Each number is 128 + 32 x the weight over its row's rms, rounded and kept within 0 to 255. Layers, rows and columns count from 0. Numbers have three digits each. The size before them is the row's rms in percent of the matrix's.

# k: layer 6 attention key, 96x64, rms 0.43, rows 10-31, columns 0-63
# q: layer 6 attention query, 96x64, rms 0.419, rows 11-31, columns 0-63
# v: layer 6 attention value, 96x64, rms 0.47, rows 0-24, columns 0-63
# o: layer 6 attention output (transposed), 96x64, rms 0.418, rows 0-24, columns 0-63
k10 142:119074085102147114130082158125158129091159105094144139081098165170069176128123087137089148098111162147135188093102116068097129160140124093128114167094135137045129152195141136096117137167163159
q11 128:132185215177132125155100098163163120135126116084134113115147176136128115094079139132133123125161130152150170089175138088184127163033106097132130126124163146103125158110123144066124169145194140
k11 158:089164192132155076194093065106134160136099080134126112133077159174137123139139134138139086160151134150148150089163092100172117106110119095129154111112168135113132123123169173056102196123152179
q12 124:135110113102162146109203095133169147101076112138151141138115086101145209098158171150086173161127168151148115081103094154095103136075171087092173112111138126078092147115091137091178100138139110
k12 162:144139114137068163151164145165126142092097152125124110137135103117151234122135147125168102139136105169123121157109110177162141088069147063103126101100102093088155150117088145078206106147087148
q13 129:098124113112151116185120117111123110093130175178088137102172129127114128158096130133112197146033155161093066120116119094105087126158088119160130165088179122091173116168152135142160109126157196
k13 145:124171119126098090122186084114116086077190192129103142082163089153070114162063165116141145143127169214093077104132103105084136115156119131152108156133115147115107157149135132112148160107135169
q14 122:207143107126111162132083156086226144151135144132134102133071117132125143104097086136069101126124100136108168122122195130097128094111112110095174098158124120168135084162146148136121156094069069
k14 142:135167075095092105111083151077162129184125146061175108125088119156140149147084150129077154094101100128137149208143165121154148129116113107110154133098168055128097105160154120112084120089084158
q15 123:099156162113115147123121127130100101168175138118136120160093136072092164116091116133164153196124137120128162117158133167134114161111177213156151095090137105150120121116098095131120079051193199
k15 147:128151134163117171157110166131138181174176135146115131173104129153118118109081116100156190179138137129156120147183122166119102171082168192156103093074112116157148138120117075148143127092200186
q16 136:123085101104109183096142127167089126158132147151082096132092158111097144075190158144166162135097128104085093094171051113151077119171104106109160131150160152147165182137106094145095163112106078
k16 073:145131199172160077103078096096154136090137104089183135124194134167106101130054097120061139134059139133094110120106103102132113096153090126098154156103161142180117147150162158121100121139162115
q17 173:092128150082127161120083167155071149154106082148091145189115118099093094124170058080181152147149146163143141115053134164097136110075127191142099148170126142144162107138117142166122097139108163
k17 068:159078136126179124113130083144171171103136138119134142066089079101112131134121100030178151159118170090170083127156074171108106135114088170133114125135146101084110065124121130151153094143167116
q18 074:130056115139075190103159118140146126145181158148140119151101190148115132082190136117126079166137155097150150139101076125064109169094133092166142064146135119128168163102161119158136151096080147
k18 074:136142134128144118166115076176146113084104107085191150110119110106117089163109078104084143093104199150139099053165171097171173090147113161110136163124142167181111132131112092089133119158182116
q19 074:106155170136211083072143129112130095106137123123041107082118108074153100177105107174140203094122093090167132157133142123153138142130109154102121123157142165127122108156108093123097102180114074
k19 091:196073124122103126103134182151152136161116164132121120117126139160125170108133131107094115111143091111163176132162153171089088183153151080151118048118103081096156180125063185151112148087117154
q20 074:163122144144146131085172156155158095123101162111035090092097117137136131119137178168182132095133170118183125148140090145186091137145108125140109113181189182134070155146105127148105133171087102
k20 076:201115181054108152101134140125149144149172122114121146119105129196124121160123075088130190108121121080130099123110094130057035156099131057103147105136122139124110146132139163154098121126114146
q21 071:152076146133118133128116160085140113161162137125104105062091113148119119186155178177130103148156137057157165155163107164056094168151128083130145127169099082119183166117082104140098166153114105
k21 078:111142146112101146070141131114101121104161200175088155105111168180136155163170150124151131138170142159172131151059096176150082147133128114106109089112106128082086167140085173176111119075108081
q22 065:123153064120120103171035125093143172160142105148124134108126112099135079197187152151118133142070119139137134161126138126066114165111078122100157129158119085117161155166105096159180111070113135
k22 080:106138081142114077099108156084156137100131065088182093103153153153171142151152163117119133079164145167157209127158166125191112152162113160150130125094150095056111099137128108122095132098129182
q23 102:148066081092108162105086103110117138144155163192130160095110062116125167150132130137121130112106128071158185154117086136146141129174093194081202104102066104144130147146131114079135148126155107
k23 080:183110150098154128123080087098082115079114098094138105130155067200166180096121107126148140075164156135122113128082185141118128122118168211109083155104067091148117145124123123145160097126126144
q24 087:084147147141144102096079098200196202130143124116161118094117172161143095156130129140106097162156143139187119119125100164100126076070176113141109117158139185102109134157148173123111131081071121
k24 111:158174116122145151148125131147050134172113073112117130151093166124162056147157175148114108131125176109084117092099182095153124198071103108198142146125170151172165165135127099133130147139147138
q25 116:130143201086165155080124155123111145080159139136115092150057164128122159164115146101149106092168137175141123133130133066130135082126156122088113075056081126113114191165098143124086157113159166
k25 130:144119122176181121069111112115195127150136138153153117135103212108064155132203193140167125151119123149179167066140145094165097137126116102119183125075121127129147127165158170130136143116132135
q26 125:170153085142179139169171098176125110177157150154119130154141164124112129142045123177104122152179087110133111110135120187112087173099087101107046136154115135164102116134165144147122080099086109
k26 157:089060095123105161174128136124148122200128148141149151168116171104122111125031141118087141170173104125109098165123129167103151174096104105111074166120187161121160099069154119151146096125124116
q27 111:136117147121110142130073132110155080157105164068126154140176095093102162125134116163165049158164096065131090076114110129150109145130092142142114124105132163077118180051198147109130132170133115
k27 135:113123118125161143116114101119125116150139087150102167161152147130159104050146117156126083157175104107160091071116132134128097106145087121097145159094153176059087177029154137088164143151160098
q28 124:103159098139108136052164089169144090073141147151124107148124127085077122164126186136180134090101098169137157133142129117151156187164151123111148099135153157157136095110229112147087121183132144
k28 157:035122135131153115098194145121108134148195140158098104201131108090054148132154136112134093129125138139122167100182096081122114171134124174099167146146171149120153101135178089134144122180125150
q29 120:119099145125199128132151148151092142114098135148031147097061148061171127094084115178116093120120100157129138076146168128135076080152084139102115132108159151121161078100128149135119080150161128
k29 159:145128143077110139102182116141155155114102171125024089120083172159147124128087202148131122129144127156120092118112175106164100132128103117128087144057143169066130109060141148144133109090129127
q30 128:150100097118146105094118124044097090096193118121138167148172169067101155119067075123110127166123121129126118083174105108126089111139158100076126118110163114113069125187161144078084127120119108
k30 172:170050073147118163128106140097061112146207162156120152153158144127132121114096148120113121150118106177091085131120201113101076123105130141111157153134154092104130157182159123142176126062106105
q31 120:116141109110200133076129084116183159114140113117108117074158093121111073103125150141174145160161048064134143158072141063137134145113153133093109127133107092082186100144094128134118098114142082
k31 152:075205144165092171073162116091120134126142082081105086092155097118151147160122144176151157146137076085139129151113110102119099079135085165107124135144188097114179101101151176165163095134109106
v0 103:134116090123089162101146100070129122129061112129134165140108117149141083143171127104098105181076125125105086101081109104088159131136215128096114078081141163145083072112091150087125143086099162
o0 098:131130170225107114135123112111117140143166157113108112067108183107126101112069094118118162103153105123087132189126096077120069088124098090116152136144123149136092129083171105124089070152124068
v1 105:173096201096144093045137162111146100132161124064162133155150127098139132099109168131115078138151098136107119153204122165131185110098128124102148164124103061108081098155118128150085121108172123
o1 096:088157102159117164138140123150099159175110132174122146071092115115098150153176105108122112115048153143109119095131142136162050128134144194114066136146125148114185139063199139132115131158138172
v2 098:059131164168144123197154158063143113140089111089118135141140111122113171125125145121117107106110154182199113087160130123046097139118126113121134069113171124172148185154143101176110106174139102
o2 098:192131080106126124095104152137149130117165151130166071174172148170133043079161110095087180115112117094118130136089135145203138155122138170117135153090103121119128143125167142112162178108193099
v3 111:101152110118046145173110081116149092104066141154117130137125167119056098106173134154192145120104127117146105131068143135084106151087127122127105132173103141131160105136163139080158155101037110
o3 104:169125174130175082131087124130126183124191132142059096156104139121157094137115146132109151134178084138162146189110101156132118143141117088172103139057132107166063144186074159131117129126150172
v4 124:050155081175104129141114108116093120133133138158161128122055172150155149121102154099153160105140153152178190140099122092127070107170106137166145068114125139140104165116133150139180181159122058
o4 115:135109113150149137149168170109139112105101145053116107154174084101118090079143132131173190145142134077109071135118124127134190215084118080119123092114128161109103150164088086070129124114121158
v5 117:098117083102088139086106081180131120098103203174144155134103159073097085108073104086169112113143136122160132170136127154144099130105130126168152189168077124131143122113151155133153148064065101
o5 107:110149185145164117149092151118142176105110100147077143090136121158138161169173185179174101155144105150147134144116141109089110173123114156111070094096151123157076125188098121103079172197142167
v6 119:165131117191154078122174161122151172127177126148107076151129150188128153117120065078091085126129140139111126085100126160100151132130216138149140149107127176131170123145113111136158168097065073
o6 114:122111106147099121084058114149168148138105141111112118073149106115130121129103179173110079163154177134099097117107105072152134104105070139090131086122092132118155110084120126126142018132192099
v7 102:137182128128147126109151174113111127156151141137102173135104129078130102201106113087139096135077105157105110184171174113142148109133097062087100129097093133109180106139068174105070152187138159
o7 105:082126124139120142121095117160123132122114115092174160077119144129133116118168082170165115137120144075193123113144088131111116097128097250145157147113187172105110190146151114166127155080106098
v8 127:133124205134074109061144142156104140163097172126131148102163157112097075144147172147108083176126107190129131135097152079081158154162131116113149147171121055117155129125053112146123127136154168
o8 111:130179129121095157104146183081125184137157069125146147121089140114130142156175131065104126094151121082109116125132080210106103065147142112182129134151169159145101105106206098123113147093152133
v9 112:131108078160207123164112133078118146192145146128155132110127104152134167176134122157159102124180129124092161137111163170133155103111134148139099084144159163155141161130176180172188098193134190
o9 106:163129103145101150117112153189132026087135046158105117185109135089111089107097158120125130095119176164146120106119106057148165134121123160127153137104146102092155102118069095103118163098143095
v10 104:150134168137166138126136178158151130150167127169111118152185109097070114151161094159116133095121112109181091068180127160176122156108078086152146200184127093094137149154119132135132060110143170
o10 095:145137149065127121086134116143119172083138111136178166182126158123135161142143174117065041106136129141089172079136167150108140117164130181112159148116170094148155127118108185183155178139148166
v11 136:155158162083159114189111170127084191149149115071140123126091108099160170156141124138114183086142074122059102183133093090145137123149098155174065100110147155080151094124144125120141144131114087
o11 125:060094091149142142102140099142081025130125150131164159132128157138095099108110102140151093158121141205204100099133121142152166138092149108106129135147101145189122149174129151114143099080100171
v12 113:149166160097173105123144200121135102138160110065103078070158167066177165093094127117093156105057141156129134122192083161126137151103165132095133121129103138109162133121112140090106165097117085
o12 108:140101087129119125126112103127132140181088158089184129106127119158085057162178081157125096137134110169154122125082145129153136138143074182143063092139076102100144136133196145200158090149126144
v13 100:132144066125090120112076138173116106137134166169130072113149129172133137075117146116039109186168135105089187126088127075164132141116133149150153113118131129124107213132093106162132156148188128
o13 100:117133169116104097128197152090148112138083110099113165104128039092131192108100154115140157151174120097127079125123163141138134091130140073114145081136131171079199065112167098114129122162109122
v14 101:124137082155078146132095161206115166133074129164132116127135098132090112121134149130096124120153127141166107118120128048154151186103106124104141140095117086100105188131157062221157142167162131
o14 097:135158182070173098102130158079146126155153118100138167188154108137107151107114147062147140182170146116111091142127154168082123080127204094164172135137172163142177117146153129086095159131162129
v15 106:095114143077051153175111112106120107083099102156118099125103107193131133114148097158098147203104144075090108111070126071135120129165150142153101105144157146131153108127112100047127094084102156
o15 103:113093164199117118141184071100119131125155179122102147132140135126164168147072130145094146104167063112159167146137120163171135088143132009109165123107111128138092103104115123120143098142109089
v16 120:094112162128120167142137150099101127125207108101148122069090086134156139173122141153131117134141104162091139192141161101189144082130085127138145091152134147139207110104114155159084084143173199
o16 112:094123101144130169129099146179097084106089090119145174173165117142138139139151084121168122072099172094182124108120105169120154093125122167096154138135168119102087134072117095115179162106044072
v17 108:117116174131135156117128124131099160123109155066106136109093125150063122027105149111115114136152088162099182153115147153088209132113097135127144165196106139092149156161187145137132135086089103
o17 113:093136083099091127126131143102133083154124105119098098124135086116145136155163134107133112126075116124141084185083109161167064153177160150147075118085095137169042089134100170136152115158204136
v18 103:157144185134183115140125160142081127163114097081150125131155107104136150166198096173125193114087085152135101128141147156105089153156065128148059117128171137110142063096102137088169095144109157
o18 100:119132095119113153118123120096103093084176124145173117151126182132118091121112076092103091099145136189140134081139114107147194116129158115154129209127136068143097167174129164181113132066130195
v19 105:127194096154144153118138145160148067146132170150124136159123165085125103133158071089126140123042142141133130128136111138154084167119114094164160097078156170148091102110071183080152167122148071
o19 099:116122135122134087143130141106164175088121127095146128096174151104126130100127109155135133151222108104125084118114133052108156105129051162081097119158112151101125200171144144202129140126091180
v20 110:161124117118145100149098071125151098085107063168146062135162113119198175138075137154129182082172162094183142136141136139141043093128148171095098140121084117148125123129162125172129127140148116
o20 102:194095148077158106125116081143114143112115147120106154135138102170115120139143121167172168167116143189111177076142135109121139203097177083151121165121158085075201110132125101119100096137074155
v21 098:068103230119140119080149184068095109173156125078165128135095164099110132109143145093131097137120120154125107145177111121124170109160070110175147129168159098110078160113123161128115118121187117
o21 094:085144058195095193142190148133113127106139144145178139134140118108084118125152108098121152081046128070091114123099116171156115129126137160094118077146099144143118124111165153141155177118137197
v22 091:080081091121081114136147117149077117085127174167097115111054110172163130134077090096141115190135167161149146150154113115142066097161099159170151145166141097166181140115127139124100100077097150
o22 090:104112108195114164138113140083199156112111105075136157094185099142188161133138149176138120123124122098165158121111146144135183160123146120079108117111119117124067109093094115059115173164109059
v23 097:115163098125132207126126094120122112113080149122126189168102097167130114129178141145140173199101128127122163126140150143125104097142040104160166109147173100178065128176117152089115090162155132
o23 091:100115116119118110126217141082104120121132134118112080139135179071160160078113124094118170092127061077128135117171151122159135183171151140097100180113120152089085152079104151121095196116115115
v24 099:103153139140124131059098138145147110119195116072169125130135108120110152100124129132124133107104111131160130167231146155159124128115038072119118141107045087083085112135162131146095110152111117
o24 089:091145128113167171157147146153095135153085215133104121135116123099143119118181073131174080112109158120127115092125152167143105159126174206114106168091144133094158180123112157164116170166161192